Weights of a small GPT-style language model, trained from scratch on English Wikipedia.
Size: 14 layers, width 128, 4 heads of 32, vocabulary 1024.
Architecture: RMSNorm before each block, rotary positions, untied embeddings.
Training: a variant of Muon for these matrices, 8429 steps.
Each number is 500 + 50 x the weight over its row's rms, rounded and kept within 0 to 999. Layers, rows and columns count from 0. Numbers have three digits each. The size before them is the row's rms in percent of the matrix's.

# q: layer 3 attention query, 128x128, rms 0.108, rows 64-95, columns 0-127
# k: layer 3 attention key, 128x128, rms 0.113, rows 64-95, columns 0-127
# v: layer 3 attention value, 128x128, rms 0.0766, rows 64-84, columns 0-127
# o: layer 3 attention output (transposed), 128x128, rms 0.279, rows 64-83, columns 0-127
q64 065:538573567504532535560599499585499523493557401497528518428456439551495610496464549403467468510475521510519435451408506473604440450475441501448602558542507429451559542427577516562506387486469457496515451539506449445490543598518547566457541471449476529495508520451384470503442558521523544486561402479532486500524531570501543494429473458505519464593530509547504496477548463588437431493485
k64 075:536538513517457478521551555511495510576537509525547504525479514466501444497479614474625499431453483415502470583498507440428544396478541510434538528526540591506558581498524530456424389568517503549562498509490471573544450400498452514407544641490473502461471417536454510437459556473576515507500580559504427467528482527487439557471441497539469496480515596438498534533435364481503508518545
q65 071:509424501467448539551578527542421530594561461537490521495478538503499602635501545501508515407492604482479502546481447483525479454495467500502541476550612436462581510472466521524474408553534486521456494497499470447532465505485493590446444489505486539509523526521489517512626511502489424429510548576544558438546454468474539501531492547465573444480467640551534511545622382608441456504536
k65 075:497516505572456479539470494388479476526597491564528492616460607487430531544457498433485503395496531452491420494628496496433515421486458555555521496491545500420482438471411528430426459470510450506506547555480483557583468491459480453452422508480519579524562498549462489448533491451497414529594527558507453499601493386503513504557495471468500497483508603469537484439452380509499456457561
q66 067:602555433519440440467546488458467506520479497571388582501543520573456554562534480476578388438506566583464557532448502490431446533548461513441450380528614506502564466574392518458502460502511579509520538572573433518513505509515550583389475549484511507457471503440510492471470504480475599490491506580490522549444489582537464512446517564539569560422470536552495518448517458476457542541512
k66 072:472453497482493477493492551498411485421463560505432550494524386541407475462561455463460459447536497518379531391569550453436437589448467484514378471493594486528559497484586601480556517532533494554469550524593522437499444458387626410426505539539482464465465466439495555525538534532530457496516485553498511464553518417538449525530571502541431487490507514477527484526492503473521490582567
q67 077:461413439538519345522534511472407539440413515507490495547508540477482560474500549532552557505503434549530474522460508468442554533538510387477379447483570484520413435462467485542545477521519571553465529441472537567516631507502463463477557487488525481548537554480567397435489546454558530510400494491471434494364494392411522537444457503484484534553528488558540531514512549534443543503463
k67 085:503547474586551462503453523453629488447488497439580480442523504542564450445526513472561522532491496518451512473509520494413375551528530350538513558557414456488523488480586463520486504541474490487490519518526509489478556542508523528508464523559588539544513559542500419498545507552586434471526572422511468487360560519512534567520484539458478459473440363375458501493440578544523586516503
q68 086:396546590563491521506459490457561482426522494536543490472562498551565467455494505557481468480592418544439473526511514544403481527527465618528548448489506512563514561563498484434443530502435470428506501504561465563426497522382446531490504420450511495515541439521386538384464496524502483466576392489501452522527487571569479503528554487553585469568554492373438476559507444448507520518580
k68 081:503489555469591480477544495503471458528532500453490448480460542393490556622491463425582574482557527564573477481413535553545545416434509521436534483576548436455579476478475527471610560506413536534484444496571535474560506554534404525532503560516480457543536445548472539599453492378476444487472558545612519447484407488485552496519492491445483508489506497486479426526541470556489478509633
q69 095:503513518492444442440471510487548509637469439573602416497543470537522476504490538501513618524589435529416515525514475416492574513507504501408589484512527529485509467558455480461514492530496529472437445538411484617502543451496533528551483430461574416519542474507557349550521493469585495510539426525498488484487468435503461522455401489500504610487562568469442464512476510471503628529446
k69 082:517518551547500579423504450515569427576481396475578535517464505442491522457504460485521550508514487511470445473452538542441511627492542568486545621542471472410539516469545578472553450561551484459555511422505530543474502483498448510514559458514608442450541460587531492536453541411479508513483536498518449494511458475440494542499527510451498460527471433478403343535481427577481598415400
q70 086:531472462388519402511538431485384457449465544462528531429515456437552549514485519513476487601513430533587474508456543554511543467494503416489551513455516497550404438549552399508492499453483577487473613481438471463508573489556444479521511583541447476584443586504567426406494467458477545564513470458513506478404460445449497464493461423486530458497514461609553460422510555411465493505519
k70 085:493504538498482494517469577474454497569523440562512485575436562359456532558466543450457536502560528500621501508455553456470578488524524488551550457492541460407538563508500499453534434442465477608490475520477437451529531458495390513538423539459521508451482520524432521568565540473415447503458356481588499521551427529539534429497492514548451505470481561605554421608534479491553505438514
q71 088:514390581586487537552468576569514452405560482481480561473466547526502509427526536522459458465449515515575472430435482476473431514482459548509557533568566516563473608434481558451564494452487420556553519516581563551461448548523448467557535513457451492502550551599413591472432497569447510483502416482466562546527528600560549511488557557542526489447496436441457470477466472467497517400573
k71 083:440488556346509523501499475484507499602408519523524494506520477439491633548468545460567509460493439503468505543529517549575539452470527505442453545448498418557494451526551508448525588540513537376472467538452495452472580496403585483563468514487439518552548446524552449442416536436527550471474455513508483511561514448476578406450569416493486474542496617475540546490537491511584479573431
q72 076:556468430556542581446621496538595486514525479548487503574469467529500507486558369535454468487535540533482556446484513440541409461487476465448429483489605581535529542528528578477504544513437555474627533530592442483490485448430489443488508496529512491541561541469513512549488523441503520410437532527431548488546514568434534462583499475572568538584391544614439538523497490502437544503474
k72 081:504483470579500465617421522542478537477553525489570542393418526524455519545516571450591442511412520505520489496482536543570403520475467447513579546479560464511497540479488443497516438509436486547505404501421523437524565607363506480539518525473454380549476469516482435489452458487496526544520527426542541501492494481478497457472352471462467476415549495483453466539493423491561425409553
q73 094:489524483456445515461415564422518546462606544515493445500500422391472516443567489531484530560493507492437545492560465474399514418533442590570514444576483585508476545462493544448485466410484527462440472540469509542518453483475491470526469366558556522468513475594397424476504555517503439517484492469464486502517517531556410415617521452516508526580596410437468465540523436464491458441476
k73 081:500531476511542482389464479484421340538495527511549573563505522584494482490520546503659527408463514500513428555549564489488391532534524502449524502537519512512567526438510530516529546497413485368416538511491514506486482449526529565462537487555580520494540473507462452429422460502532429475528449531455517389487518503464442511505475463497633451441413489465573535461535489517454534518588
q74 084:479511582416483514478434424421496489469487372530512451499458513528623463513491509532509498578587434515398431489549473498577462504534482470482496461462496501509549490501544525403422576571397448373467570577465468533458522488448555517494541415491520534548540423531536542484399468447547558466503492522492502476499618431594455478468471470490486495516446464424468580515491433487530456433452
k74 083:564509492535425512409467531522503538484540540560514561528415489528600491503522500423515464508530505492478486551478493494514567528441418595560499483495503421393557560532507477482435424562527545478516479497582539484560473596533562554458458519431534549427491506562457516424449537495554563523425531470561453534505483465455443421483467566498578490480618477322604421523527512530524470464542
q75 091:452424545404493626502477505455495532371503460501530442421512534487492547465493446562547431539507509584573542559545491565556521492436543548506460513436481556542501517514481420513461410485416517548547568569554545410499516459517527462509441492468422507573444540555445458517569453425426504502486475447527540512507392424493554489503600485496543520557537588414455532484517544500492553408419
k75 085:671606476479497491451535455498485474571568505435560516419510554500478513576428546553522546472445514478627486530476506531512480484504570392440530494490566485471555458562524480454479451530525451462575511421530389530568429533539407472495566602490478498451538473509551516447553561601528514489487547568490506471481473517512476524447508550458432515410495555490438471556448537505479490521374
q76 079:479553525457458385505477494535530492477525511590443477448487599492491515515451514487431495481546537528455552439544529503560514569600542464561543509484442513520531413496494510495524562587431444457577430433400521427467502577535548503582511455526455517487529523397528552618490505543485445480517506557484511472536402465494554397493522536444444515471591572590468562502456627506556580542528
k76 076:492528484475526507624461524472489510515500462473563473512556359521527535485492505503521492544501484501419458460485449598523566456432508555536537515476561521499438557573411418462362495446508506504537623478507463528536476513427517477525452453448533432432513458552459460495545477624452497503455518454578529456505488573501460479575504485498510483564584383537410584582443557464464406503536
q77 077:484411491452503472436532427584536486537508432501554468479476583447530442485532498471632487517472479532449553510548517510449436464615514479487558478574470440534520486443425510381529570451425460546446501528480508486451464512509488471513486557578517457436458576465490408460515536474495651550423595464561613459544537498573475509471520472562475492392520482441481529560576449515546548498512
k77 074:543445523455543454574469514534354421469464596476529505597499485486522486456506529447471462469528476468445485498558469433338476507426625540544531512524545510462497458510521538559518445516502487577466426544485501530568539572604616531499605574493522543503501483550461522497507497479529376427522436555462527518544456559504514419560489631510474462439520514532499538468473488483470550492474
q78 084:539497497424489517578495536495479502527501463440525523355580583478551503499460481631465468532383511538586483475580493475553495479436580457530498556452572418463519536477573508445506505419510468483529449443515476419390576466554571610535558476510456477504521543538506561526529548474453493492492543502578490498411464441465551630583529489527503453533463504443512433567510476522556509521577
k78 086:640446503526464613530511556514470537449496465518534478441490481403542522526497491556445495514547555575545526465445550576462515461533508562470528561474517669493473531575496449434468435498437516460506522462376455470577558518539510598452470512485530507541492429510521515482526539461439484462487473498467545485594484504509517504507408414468508600642537556448473487541552499492454384473512
q79 089:525489453545486445431490413522423565547439482478523511435455510498566472537450556452514560469501588468517445460475495463525562422453501563463518558562500448495419522512376435519497475560471472524546484502529460485540411458485530487547491481447605539491476577494557497636396514437553595538566519459452568524623470523495421495464468475530388504468453587510511466519531612512501525482429
k79 079:459477556531522619571458574485522467564456550457528528468509526486513556496529403540395593493497477499467506523556465573483455561511463388551537388448467398582556443483540556487456599485581407566458462543544460569496522580477480539523516517488553473532515471539502477522466580501553417503464567505491497505448475554515570512461410532504452538423445473601408468467558502491497547575525
q80 089:493497518470483517478518561520505474615585457585507550526512500515533452520439532434565569440505560435493473527433437403429473509502589469554574593467471505540521497506500640554486462483483495581487437607421441472532467471536526555517510599432446473497641504576522437579413449503531504456507560505542518477587516450434511545476489532458472500442471584538524467413475492518522511423468
k80 070:467485564466464483532571543595511509557520457493503517528526475491424519485464472456483489442478547467450501547480517548539444528513470508498497595549448490468502526481435486493527514417540475494512411526539490519542495436581400605466502489440458507426644457543436553447509574502456464498513421564568449543583465489527485492472541408554575438514622625523419522489376413458552477432465
q81 069:467552487561503427534601467624529492508449446384489551583537476453544468585490583336567516435480475445527525556463571460561528499432524507420467493492524512557544465506520506589463444560460639532507515511529488542569521479480548525486507552488522567481540544475461524471544502479572538463469527504472468411537563471480475512444414512619469470427522450566525473438464471511517527531414
k81 071:490501428451578451471438488594487486447422509488472499475489477515410459498545401454443529529491555464518593408520548481485453453502455454543564504453496441562449470447561452542529517496569437578467510524529497535586407506524575455468404510546551601518481528568478578597573496465501457510551558538521578499519429634543549512597474539541503540460438478549513567471478562494474560567550
q82 087:495467518505448454628403562470517520356447487497451489519466496491467479530521476553458449522442492585558485382435548563448492521505444478518418531504477513562440494479518472538505566424561558472556508444566534501436496478529554506547478410535418475504480556460426632497438525509537506491510455495476436522438475460418416517556582518492504502537530386459443547454540574412502453434558
k82 077:528461495470485443540471481483517448499443579424518504438502439553589519583497474530520480567459512534477517448596503515541471473536489389382410446459442504645483451512521393427506574524527500425482496428488484535519588524497484520523572532474502504499483488498542525542450493502515573467388421540438490491528539535553525470540458507482462432510509388386479564426487601411448428526512
q83 080:466545434498448597555482501521422495488448579483545507338550451460540493592486499457531493586503504504623543474550486487524544430428475446540487402509472494469529490517628534449506553581486502463511456544470533529465604508472455471511460521478480493577408477600562505538536572493482553484436513506514517536479456542487641472449449489476495471529498603493443417489413485518464429555473
k83 067:482550536531510527476563430449471438404554602495415495420530544442494593555519532464535602486479481478571474496462494468513480486532368485542570425504392414465501537516452507485418487495466500525481477467630518547460598552446509567459517468537522421473450396449432489368504441500557486502423551456553499492573474500516509555473582526495505478534462481528441486533427496467572498544457
q84 089:493452446510493642446454502531513446621491504531595442562507375483502547573468523487478623448515483494463452584479551451550619597560487467477481492462521531434537524514431504449580458558488519550460507523530469510470475505532466432414496474470567486516486434512471458466580511466499437518506518482603556514511443483525497583479383534552556510487502604494516495565510506632469522530480
k84 083:523560541499562458472465444501533499539591539587564474485438491416556439568577534434467543465558565529517501478469437457576517486496508511599517476572572421407584452452448482489471432517449490501521520568583520510412464545473529534451550503449542509520423485496507513574504486498424563562553635398487492470553507541417450486549487495466539539547437497537441465593401465516405521500536
q85 094:553498556513551408550519545441522536338530425577483512502450548498445496496580447570459499455475529411492439482467501546520433508580449517526448570458436500480452488468479535545507516456525456449630572468525485494400495530504512561561540458515484466461593431517439524444525508540428447517570513407543538550569451532552521429556617536496492547518475461407450497556437479447557465455517
k85 093:500520495494383531509449516491473500495459477463636489491529413529594483523417505523612457472488501560532518482487477547526458563588438409420441443417513493520525537561450490430448603468445470509582524462501511522548505483460469454461504551531457458506547509517515493464500511497641541441463423529442443516566562430651467407500490480505584436588525508488527569524518546537447499467459
q86 091:442568446552441611506461506495504441544530529522587478565560486495476595414454509584406504427566431464495442451577498544511506558474522490501543469476515524451597527503436535429584476462445525477418507594505496519426468450499450450427472490413540483475526446488506404527493479476528432551555398521493517534517475469538422479525520454588512527538489558360420452487484469581474481450569
k86 106:555485521499539396433533492606509535494571441462481583563397556460502480501575507452510533458540558503454495498467437543520529473516523515530536428584450499404557479488461591505522525503418522577513487447490451538537413432493458535464522480489542481451388438436507488539461508489400544532533555532461540509562542527420516433518437433342449521457505520554557527531471447403499558532404
q87 091:540530535417463454517525585519487517592381551444483470432562460482460497496462538487477530513519433522487557596576514536438508464593607462513528497498529474452459479482548455461587562486490544539436573409515412491497536537474472533554548490462536393542503511549516430420524535375463496523436485504574471515527526404438536474470503526534487535601460577482490511558470459546432605606513
k87 099:509420561537561456407484467466501546530542466516496510454473522437486463418513528532383573554515557526522477441463506475455550445449576590569448533564515467543512417463423546623436445469467532448495509461496489387516530490480528622485430404574525460502488554522468548549543532503466414504546573557448570456525505535544528558495530580528482598491477453499475411461533438490536591489546
q88 091:456527532629405495464441430611511516443521445502604487608497508415483471570528527524575541493539468490567536571433491478485582474532551510487491485516453595511511506523382459531499507445430584504448433514447459548512419485560557528423503516510558530527472523589476401466514540466590544482432586503454492476548479421565480514483386527517503476538578473408527473475515483492557517472469
k88 089:489576515429595452518550529444553430555478511488491535479422547542475487525462533505485529491544507428411420409502502457536470491530462472485463488460497419459569412453613523653481485595590476543417555502602534491448503558493516554524598450478503474458535557440564549549494478493485497543445581465541512502446458506504510443461476620514490470533468469604561473434473503580492567549473
q89 083:489475463487514434473549474486589544473516464450491475533480563412527374442575469545457532492440514509475539443598444501404386485514575598529516512521404520497502579439517433464497587406585461495435447459578526536527491437508513496524477487448500515512507475494437574509442462537492507506522519524531537541526555479528500462510603412437483611455602458538498573461550488454479501591606
k89 080:393372447515509483527506475513504460516525500552486438489473450520482550429509544565484405450524492602457523534620531517515540509489514613392545406490572576546479484513458625505522518434564517489437418473478485564511501448626507434511515457483455524544496506498453447469407487430594472446485441524531475557553591507567446523512405502497547532512508445504450477494474540471471444459574
q90 075:483435553516521412537518478512531459427462423459502495527469553509468522484495409543500448514569453574485469592457599496532495531511558466441492460531458536467500512468457560456611441448539409530563429487510563420527531434455421474471517419478495456466412468501486638459539462506469519446591508511500554429449592580521547540499533569417525432534510496458400519599474429492504496420549
k90 079:499521411447559480448531546467436483530473529526541437474421498403543458573433499471475453440494505469412538479442475493468595482597432558508538507523573501448485542533512433505493434532470526525510444586414455582594485390544491421559517624478515480488562497482443506524500488463560441463411498479522486474548511380568422513521521480545418544520485602564621539473492520510474485506548
q91 085:467515492587476383508510559480479477399546521533465486530513445476440504539502419498453465533499482385357444436485493555536619481538425607512508479461439445536502413497485443552457473551490494504530386563553536583496542547498501476499528473522584493504537446496456458517637537557574567494467578522510469443413543512522496438501458593485472495488492449567532544535583478491569479533514
k91 084:557557533458419440459530478534500571462427546517475447575484473609534423483492538502504430462504551524434554403490511451500452564613446517527591560485534466557514516498509479505451551514503470456488542492479576586455449517466491453613526532487496594629401502441440450490502460522490460508455585543534511539464470586453426550562492501496478463507531429519509493525416513561382557601516
q92 097:435617528483511427506445540512466555542449543475529526518504508485429517598494492509516543479521413496360456468446482508390514535507470528524507450488397504498453429520537459461472504550573464588538471503441603535602511489504535520588533453442513528515572486491510434579400475407564429468520448525527457483536526429548459612453473456495537535507522435572506535523525450530444525595400
k92 089:462478437539536515447382479475512555489476483504505487535492510608594492436553445524495495483555518516499542471476394520575504533596507458488492498585524485555535538484494513593465480498548544493563596520632508502386404488517459458404435456585573447453461561519511484516498440535510514466533595574424491595447522584511466469488521499513563477471468481504393548414419516471551579481490
q93 080:367544462527491481462565550503497542428534570463484519518540453534415514418550485509459533509572514496500489420609568479506489525390460496580590422495450509541509479433497546575497428499568539480456518474524559480514478533539480457598481440468540497424497503558480500485452478501539441515393532488481524566496562588500415483560458464558540591543500447527503515534405468621523389410521
k93 084:533602443495584491504473662482527498432502470485414496439537547554476511500528503486532520497492548548482480506495493552455479574468515524468550501548560555576463566536488544460515565483478500466472480519488442481407551474546533435448536427571490459496483486447484373530440464408594477464588430468528445432455624552523515421506543421556537414572473461542479590464514499422498470594486
q94 085:502528532583520411441502388398512478492520527533607491483489419419519494529465546501518502519550512456509444502480457510543511506393450523508612476507438526478495501454459463539465468616497529451525497526464517521429456536481431439570470530447547595468476530453586483478383494496555443433554511408427459529547590439628485478474503519442580444529530515485568571515433545512498568570536
k94 086:528622496510545492522456514566549561538468531563510490533487471538476557420542367569500484454579474485518534465436549477581513594496485534493423473540427482535504451525481449478502449472520534500495476550540511570574523541505560565473580442450471461436552525567477463443539535625591597485467484517474510511436459510485561489545490494538500469489481485583481478607457556470534549695455
q95 076:514512489510547516511431505452414462506545446505512405502518478564523608503437520604509495568441497487449476483491580522582510432432514331390481432516497437520581515520536488481507411503501583565468526539427520500488543432507496531404518505482510488491491472442510425541527559453572480382453472583536429472461493518490517525500443429439495455522457536414494441482420456543505627491535
k95 080:508558451492529496454573486464629484462432504550436551420415589470449469474488480416475574490573590402541511439374439475540462505572433513548446529479456489513495507539508529489594468553500531492510520421542474482492487568468497585528417547536472528469535480477504480515525482605422505532536556415403487483498394474506481441453588537488472418485513570455506567510493486521497522410404
v64 089:350463529526566492485490464423486445590437434455541561550448467509509461490471459522533424526531470431463421462497473560584463452506511539447504474483532516519527495533500498472484507533521510421507540457432442475548501507513533480532506470513536396452485428534460487493487455531575405455528535412513413493549585495530392466405541445469379491446531390482536430469524559475547532399375
o64 081:468547485517511518513524441519511590520489539518472484463516400467525461556493482459496527511477510515541492528529499553425578465535441543474572579478439517476617548505460551614462503620501607445472453457420557610619432388493500495518471494462489446525490506511504571628487501462476493489465585451546441505526508526497414501511446552460574482542448533582578506561379482542561519462474
v65 084:536469513497541533486436469492399460447548439470534557506519496480624472514498489545547485507492543496524423532508518453495437477403594564415544522530595528463486517572459449478612468510493436475569548453516484579450400516539447478444530487465491547506496558444527534503470528554468396475536549448576503447455527546558481557535495446528505471488382664538508505532613590545520528524565
o65 077:566565486500507485470544519457550477508428522478474508494539526502526572498478544418465509562523538438504523527393520466601516541549504524422413550546492515528497468434549588483601501487514485489425388537460524477513466542559511513518510433506484518511588427381620464536577450512538540504483452563480518509389555433488525486478497569554462538362529434622507514364450516535482488504509
v66 091:514407575434530458524506542516493396513487415422564424463477633434525514596460517483535424559449469386503528464497568492554508534466479406399536542495522568507535438463487500464537535550468568474575494499424523490528486483551486616440518424488536552427452428517536608481407491485449430478532437490545460545540577556502496470490522467480533469497542506438496584470530456425443478493494
o66 092:510548521559558415519504478456539535543435455556467458567542469570481482553559591537478530438568532449468477591523361574537514527498530573439450515607558468485523528550504448476449590522593481469528506485532549482548426491518480436567540561497490482599565431448568494536447492408584496487517505477520550468469481510531531443432422525521520502485471478666603504480487481525488521561439
v67 086:494502409469452471508526449499458443476498513569515466462477522412554395560522462510513496478566535509518473522564592490471501580552439451569480502450482435464499509469460503421531541451498521484498555595427571487493492499414464472473533488513499517489475503413419542520524500519540433566513464460575619561510496460541532460534531526590413584450432503605554686428538506475426521464580
o67 084:542449497474553612507564561501534535461529493514500596554450508507488543432539489462503550601403470452544527557490545510493551531487513602495458607503551451511518525517416411492477462413409387428512482489533418488473574536610474594500553633494510507489553513556535538498546473502481485547409532515474612503462546417535426560497569447524469470471468505487488490512483513582413493511497
v68 101:489577521591458479473476452476522547414569508489436502552534541456453500465555448500479598540517496425479559450505554477488566543569506440590531377555552443452477370504568400450540494480538439513444445453424489533444509445449509544529469396517540464489440481464462533542557512435466518513560547443458505490439525495439430540524497471533441543481530501452604513536426415546565615511470
o68 091:500446525477452589560513469523571514401495515452540474479568510477556452422497413523535450528441563470439493541450499507466396513449527549460548562531538484514525538466450620486522510421483474595536549539529510474455525532500576519504465539458481472547486521526506532503437481615541492518506509527579608450524457532454494437536524564431522544518432422393408520443465498546476429346605
v69 092:439503463521520475552448412530441576505496557554505486545503502451450366508459441483447605595513481509506560460504583466464442517456430422535517508511525457468527444482602462532528439490516507655457489549561511455451499513414521460538481598453468449501436501460497530459460461517402427541428519433403441575422494490535440560500498542500488457533569540488544362503492480504559512496488
o69 098:505495490403457444550410471432532556343479555461512433469499497428502520482537537612495448508494540574549480571554522481420531524490521544561581545478503546533529481481487431491529494395529530494419435511470391552574583500504555523447449450512463481502490549544494520382464426554533509507463427517531511546444535511491520399541501431536491549569469428458418524522506583384518473478529
v70 092:455510558399482491517504429495452445391575568518440538466511630347527500553456428511430501530480566521463541442522431544448592537564506625541470505554431492512524447494528468541508548508494533467473420465372502509557479551510593535494466488456394537527578474531546447508474450522465490516437486433546500524487515501539462446513529439505495506610592536484593481536509483498495442512484
o70 086:462540521554502543480545429481422664463360488445456504514540508505505566582466356493467491525500487528417465455484488503441498497482487467542546446549465454437499489535509470495467511607494466529579577574474462519495480418505468472544526548512543435527463432406497511601443507478490465501486580558474494550544563507433485518491407560455428458463396412557446425428490516518465522465530
v71 089:579472494505537517533491481525484529442412504541479522551451607535513436501430506597509501487492495489562453415414374456477499523457376516518400400544479411534490530492454506540528463576545419550513550460485523559563593576511520517487488555587457613504496518547486508491428554433490505439520471424582513473472519456568536429508529588519519518587399558548527505471435499474470495544459
o71 076:466560442524500471475471648416478523460497471544489545500533508473482524498433436461522468438506442568522535534473455524511491478474579488462506566443531503510478496460487429497561446419513615541486498575445459408561565521474438485465618546466506416564522533397432545539508489445531422509559495554556494502535569534428487553553439398461508536522479570499537397455563454433544430460394
v72 086:536513477543543532438454546476367478442460456484458437443487495537415527542506603515530597620494502431441566453429528527461543518545437598528515499513499437545528528491417523481523471480549572520539500514556552516521515558531516513503591439556528484566607465502462486592445463450589447438504595532526407504463450491484653535503502458521476466454493481489424498443438545519542512560450
o72 092:493522469489566482517563478550572490585631495479505538601496447484452533508511522516442435445537422499560509551476391554486483489451583465465469457521452517465496561489443553451493502422456521487500539440519443470461488489489448527447495498523481439449449506475478528540519491526561489482531456478422564547594510466481494537547504471453568636578448496511357584502540427388511641564568
v73 098:585400482460532445573513568484463569537343506502560525532489444360501504556477482495569566538454488501479520500387507461478497498473504494468534430481465452498470507482581429475512551494551468575540482507445507410482557558454592510492423413406385585484515542551506491531568482547515606501501452461437458466551503452603443441502566511550492481510484513526497517449412492490520504505573
o73 090:506550455544396598476497468442484486426549526451492487510551514429545486524454493594464441483542430491532527524524473486424587412482490484493558480472654587445479465480514451573549421474490464463409512539533514651551503481502436475490564550454484476554562524450493465388487479463421531548508498501565488460420522520520454434552476458554506461522489477491501472517549618527375431496493
v74 083:441567486516434524435583542522537451525566578445562580523526476540522450602486429466481415541554501394551506477480560532504478542501566509479538514503445520592507542436483536518591403402589512584372510461485496411509512460461470552475452504473539624491514467533502512461484555429497522452470493477463570516510529507447507550517584472446612497529526565465445388491519519522509526588472
o74 070:501408503514442493509532520442484524482408462508449389480453519486472445448478525580443533404511550537546372526552465429595426550547421497406480478579493531492533496495493543450454540535460496480562517438540479406486504477571467538466503486576445519435511602488431483534483390547471471500514449563500509436486529450419603530559554488604413495505448550483466577462519517439579457476495
v75 094:465487504489424501558524469488541489509439487555532457497542525506591503642464521526607530547472529475473519495561505463485421455524510469384519477494492503634564552585515441436457477533529507481504548489441451475484379508448516499495503567426425514577505488470533528535436472516568547387441380559451500481584580479607553437491550520463544486388562474554558557500510520454491479484474
o75 086:486529488560480463486607539437353505548515467550507503531493492525488460515432506526513516493572512428511505494572454475465582520442514505495454410469518492507460462544487492465530537484500479414430519562479604563546513466482478522445565497535571445439570509508513418552526579480540513526388576508514533409478473476453482491499432501567335534573482476520558532474405549569366534599503
v76 086:471523458498499413476554479511542494470593500648546477521472498503452569560502506514470597504563501405505503449538451454541523500541521572505487485405504512449515494505454482397510524595474601494541456503397534480616449473393496450484527385597526432478523421498471543534531509458554477512484442447457489509481611561581432541495457411528432541577442493511493482566470489535555494547484
o76 087:440551569529528493486449556541532530545517436533534567531444517493466452543443452501484547520452584458464517456464515487522506514486491434443538594515426559460530588561440556485509445528493430576564494417540526506547497453580551580574509498426452486460495532485468487567508379530568546465466556536518545452637445606430415594442494595446541488464452502515523522507508443631471492500495
v77 096:584552474538525489449557520495576410402476457460462488515556435479471555475446517524498501371502497633523525517443459430444524416633475463501423574499465423467494516540573607480482590547416469455449575503578519553423478511431482512478410526552500523436551553519498481490549562514542467484579488549458500551506389501539452553462568529471437503497473484486535586498530470513490510462538
o77 084:481400527478546523509535491554393424510572497477464541485462530549567512527554535315542499562444516366502602418518482504426514575455494511503484408475529527464490480557455461542536443516524590568580411486424475430523584593470478544543538466486509497506431482473528579497426464527442496522451537445550493548498491566539484433527473554444505423491530544510448426490487495497549531558473
v78 085:595531437496525490540497595402507531538419514414413530553552464534439591524477472527485535582466491572453504527539538596447523480484563543453427547454538547541417556430455381534440493511539516482504544520545413562546459534532478560504461562497459388568538531548561496535505414437548531462502539468540540572527502523528467524533547512450532533479426516436570525408525508524511453373493
o78 088:467521476496526464556558494574451490451546559452551474523546475544479517565499464498497433495460500488539439451589450503571612508496462546569474462572553444528464460540496488570538409456480568500313538462468479505488440428478406470557464497515514556510485490551455395419419475525494469445534433472482514592501515569605516570564415483434507467567552506441463446509476606461457517478509
v79 106:517430483507553471484421457508494459511507496420511516492492414526525442528529509528640484446470497615495503531533558512471581556613498530437457484395473589483517608555472507395528582498500470510567502466437478518552532434552526463561398488513531509556451407475547451460507539535544494416556475558467501513493616476491462510481405538407558482586534486406464514524526462514454435542452
o79 104:515507553567486530469560445667544518533463492525499514538510529543445441542469499486484624505469512418471517499490579484508551519544529433470460524492486491462435413496499410589489559559444495596429503508409512493522509531418490533404566535432527424517444529390553448499490517516459471502413558455504467538541414490488461610504413491544523539468526503510559576474496582611527479584512
v80 095:518510445455400523514460548390489585498439513398572447446547573512540524496522443579507483445481447474473559527563484561545479543530466468463498473426442520585433504545545520487438531517540504534485465517445487576461484537420525430559505494589450574498517480453508510517508468406535507447569427435550542492506526489541531522466526499628499530380405542593503539467628510533566405485515
o80 097:528532537585553573504479506513479506545416543543533488540544540518372554500457517493462467499519494461536520580597407550467568470505454574493524495580483465432518447553447478481602525469510500518485552545490414496481492470539447510382427532507491509466490565606531361473533480511471420490478501481525483503410517456453461534599506495473619522583605536435517442446498479619442496490466
v81 089:507408508489541448497560536577576526540603445492538511506505479517470487466428533638428517459525493526431538408413513501401474527438501504420448404572463542529451473537471499507549502435456520468466437561412491435573503439471530493528432527517550548424457458470464453507483534450409427510455415444442562479526474493498418481567438508482497556537478472411601527503536545468525392457530
o81 094:491513573596489489440432463436483437574387415494509534467498501551495446550442468562566511446444508497482458479514401470496532564626477540499468567507544528509514563516439414520492421542488593524551551531561504497483410513497588437449452428576483471530521490567563519374398509560462573476510489504533486477490507485474539515502470516444418500443545462530455472558421450522452436515382
v82 086:498575492545462537450501518479441406543419503492561536511514519477450480521539523444518450557513424481492452508478523486484487457379457490514472539496448562468562443548574483555414478436591457584489546528429585489484506453592480554489587470479546558467415445528423481537449525453514440338530570570455507408487545492590510500455526420443439518543523521540495491385470495446443550502444
o82 080:525445460525519529544426454515561513493510393560377461492576432439548482492460540560487486456519522466459539518463502552473528540552517491336529473534490470451573544487531547433483627531519563478605507466506581521552533474469511448465541493407445560552539530508534603572543535515546509482495412455438482551524519518445532565521457523495516517602461379469419491528526419473505510592526
v83 082:515484443434509527390507492506498528405518498565553439470512459549418552513568478429470424468399485569473453542579506560422477557481394515403474455457522474450537564563484558439536465475455511503530497520476448500532520431534511404442406570506514606517452588458568524538515454556454523549545509480537449455503558417433590499479507606476552538541532578499559505456495537505509394494517
o83 076:547471544495600456439573504466487454492529442549525593502580523576468431483458589504548600560565525489553461492507606415551574456560442422549470540512500566453490434399500519515500461436546542489467448481491433534432580611419482446409570523484592483516520509458510460506476538509486494485532522529542524420465472536522591460472479490500476487475517459539542427495489507573448632532425
v84 084:524506531519480474513504555550513605442407501460572474520553496557436531447543525483533452554476412457451543436498513502510526481529372402530487500428522463489421506500577513562419545492557449506518422415534483539462497507506507485521546446442537473497429401500493478536565520542352525548453523449475496465388446551541455459519456408554401545560537472568487613542472477406520524515463